Part of a small language model's weights: vocabulary 1120, hashed n-gram embeddings.
Each number is 128 + 32 x the weight over its row's rms, rounded and kept within 0 to 255. Layers, rows and columns count from 0. Numbers have three digits each. The size before them is the row's rms in percent of the matrix's.

# layer 9 attention output, 160x160, rms 0.193, rows 81-148, columns 120-159
081:114093163067128153099198139157112107155155081145120086061112179135119131157107096156062129051101106092164151104113079168
110:120119121110105128095124091163066051157077133046148171143082141090116080132084156133136173132106115126169146141124068144
103:133124153134152138121172134105093134134142086125097105165135082101085113123072157136174142123140149159091116165142154123
099:096102132212135108159081203116181131133126127117116179137124129135082153140088117129151062097123090125140189110119122126
146:144133131145117088124108148147147093109169170155100114142154149157135139138118117154111087083093099104072175059143131091
101:152142120108128136075085083116133112108163134145132123111124111150166068133147106115109162174105134132150138126118120107
090:105120105115075122106132168094106063184083139085144148124140174097095101137085140122117193123160077128152125186142120156
089:179153115119116155119157137136126143085166138161107133100133140136111177151137095161128141079082133133159111100083155127
125:124124154169130100166153122071135149171061106091155184159100054056071079038052178105190103130165095131121122189165133126
108:082137122094093149159117143197161182051134127165138144094115165174131180195184079154083101156130123084144173109109163130
095:053122069097116145106082092111144134126151108114104152138149149127144103122081129142135102133090152154129148138109092112
095:084107135077086111150171125128112122128075109097167136154078106092143108103127138147146131149160119104141148142184041137
092:078126069141144168120112085109158144142112092145152196145117123089156109113123147055159113177157178149160145179149126137
091:176079181135115109201146109110156096138153142125165123114168154095140079122139162099136114163134096060105159137108171102
107:157173113091111080118107130185106086159105102077135139103113190102101129160141160132081113074154132111166167141134135163
094:187160096124132160110100100131161083139096137130086115172147094127114070129136133116161116132158113123102078160166171071
096:138094134122148153111139126142102126148124118134144130093104162119140154160122154142098196072187131135142072159147145189
094:101132139053113096094157062187099122118135135111122169105109147088136133120089147139106154131106119131128142100141131150
110:085062171140166124113206099147113139114143111112147148057095162068154126136133163086136178116201159195191159155126093186
099:104115154135141124140137154083166121168117176100104117170146043062172077093124164048175138179090115157066115187115175118
096:075115116159163078108095142114170069135179192132137117151129142174105120193126065133125114080123143111123173077079174100
102:134112157131097187121182102150116130080119090106121109119138190139139154132149138142100188119141115147150096133119141180
114:124121113119089134170085114172132111121139085142127075103193220162156180156164092139091116145131081118147170099144111142
098:130146169099112120179124128156090102157113093049109149112143120099175094131138199119093158094084123081089110113123042092
096:161156115091127122121131076110092088122123127129219143116155123120154124132160117169151162115081129124097106117081175120
100:162164154126141114194139121122176128110147133184106116072132157175118192168159070157071107104138140071156139075149123107
106:116123132127166125084172140145132096124130190132078127107112087143104116143109154151119080100122125164126135141095167123
103:116142148154167094140131131144144158139151106143134082099113093104147122146132145058099164113140157129187120134135124124
098:098128095067124160113164050143139113107116171128118139110069163098067087102148154126108152160121136148149130163120126153
108:123116107143133135099129134117161108094194187207162108112128162213137228178166061166087083110092177090179151085063152131
107:187142140110116169148170126144122125096136107156098085177117124135134121087148127153116102126077129112112127118143124052
107:121077105169131127093130168079123176125099157132114164159103152101124113110126131110134153142149115152134155117143119144
088:084118099169161142088129181106181136094121132139110116149162110128172165107100114085130146115103101126100106169105206162
085:100108129147129139141120103086155162144138127157154085152127079103153113132192136085139131168128119091141084130158193166
097:121109078181151131106092121132176172105152114151171079103176124193102166176118021150133106167108174131188096093103128136
102:112098114116139148078161108194076130086135147133142126098082186113085106189119131103073167090199183148190151104151110159
095:121163065092123101116108094135154125118089131128151109120150113113153153104129119131138089132119109077126206149131131146
095:105101096126035219165169164067131133127100131153084146161127120115092152072138099155137134151145083130081100153159174132
082:077156052149123145110088157174175124153154156136140093160177139122091133147089110093140087180102120114134157130070131111
102:120078139115127145085163154172146145130184168154116134144119152202107193222149113186104102109123171136168118059085174149
112:118142136172146127116111130091167138138129153142136130132126111156115108145106100125126157079125144144107071135103139164
077:066112076091128159120121117145098099123060127106125181143060167105082122069110165102105149099143114131157146182107140167
114:162132189156157103131128125116106087131108137099125140120141090145133062159160170150136123130132119137116098144153104089
109:167159119131143130103126130198122141116142136117151160126141108120137124166145115123124134103108158154160104145141113102
090:212162105121123078161100118106100127135136088109139129108170185156130116137131145135104110139095126114179183130109070087
105:104143171190198116149112127092178151092149135196126128076113084084154110129155160087160155155123168167114139136112136130
117:122112129130117121148142142152173104167156088135138118092142132188084160157129089197123070146117126105172100064168136127
108:099141145065098108136122105176108094101112089123141081126175169098198124136163146140081135108110095099126163145111141129
103:137157162145161091188109109118166143067193133173131095069126163155148168148188086159080129120071154085140144072128106091
113:168105135162166137133116074109123128116102112158104119132102097108136084087148151092148180113143179140148079154141141099
076:141100147120143145126150133173008130111129129084131156090140176094141104102074149147117167119122162149140113108145126176
102:160153129159135106154075148089169173171142086140104099150131066153121141112135150080179088114058133160123116155095138139
096:101118115132072127134083137150152131139159155144103130089172147171142166120148104135084113100125103090132132110122127096
093:112122099149110153093166136198073092150086070093100075165160099108111109100090140144119097145124084145171107132151104103
077:113083145134124140167169184102150136156185169129096127132070156127082175094071124148081086125121146126168089120058065121
096:133109121059116088076107109137085094102112132103131120131162180152101124181147119102098124095141138142142161142087142149
093:105147111102138122170104124117169105146124121117160153149119111117223114128167173120138159173151116080106167158130147122
087:119152162144155095103139152092154162099185150148103088081155095131091133113088105185152096112065151156159159092077137101
100:161119143171167137166158123111145188108102134139148128102144083101125153074134151109141166136148129109119127130135185154
109:149151135140082138194112127083169113112124157146095085140124114146121155104134093131137114127140115043132077154088152121
100:104152058114140110108116107083153166134125139177148134171116073148118161076093095101186077169137176109140134127158156094
097:163127122096103161146108078173139147077103153133103132125091201123136180154133078147087149122177111099112170083165132141
097:107141059142079112134110149106136093121088147126113144186163146115148166070113135118133131180150090073139121175160147097
102:139130150151148125183113108150101109058099094145145126118100106088157085134137161123115176125183156095141207134168107152
093:094072142116143175097183136108082143186110159078082151206112098081099115070091180161134163154145094190142100141136117104
087:168153127169115135157091117061158205132158131176113111090152074165146156137165097099138150144093111121104071118148170129
101:130167102122104138131141129054110111177078082123130108138099067136118119099129136122210096136169128087145118176136112110
103:124107120168116136127141110123161119059138137163081106125120115121101161119115115123128132106139121125148146111109142129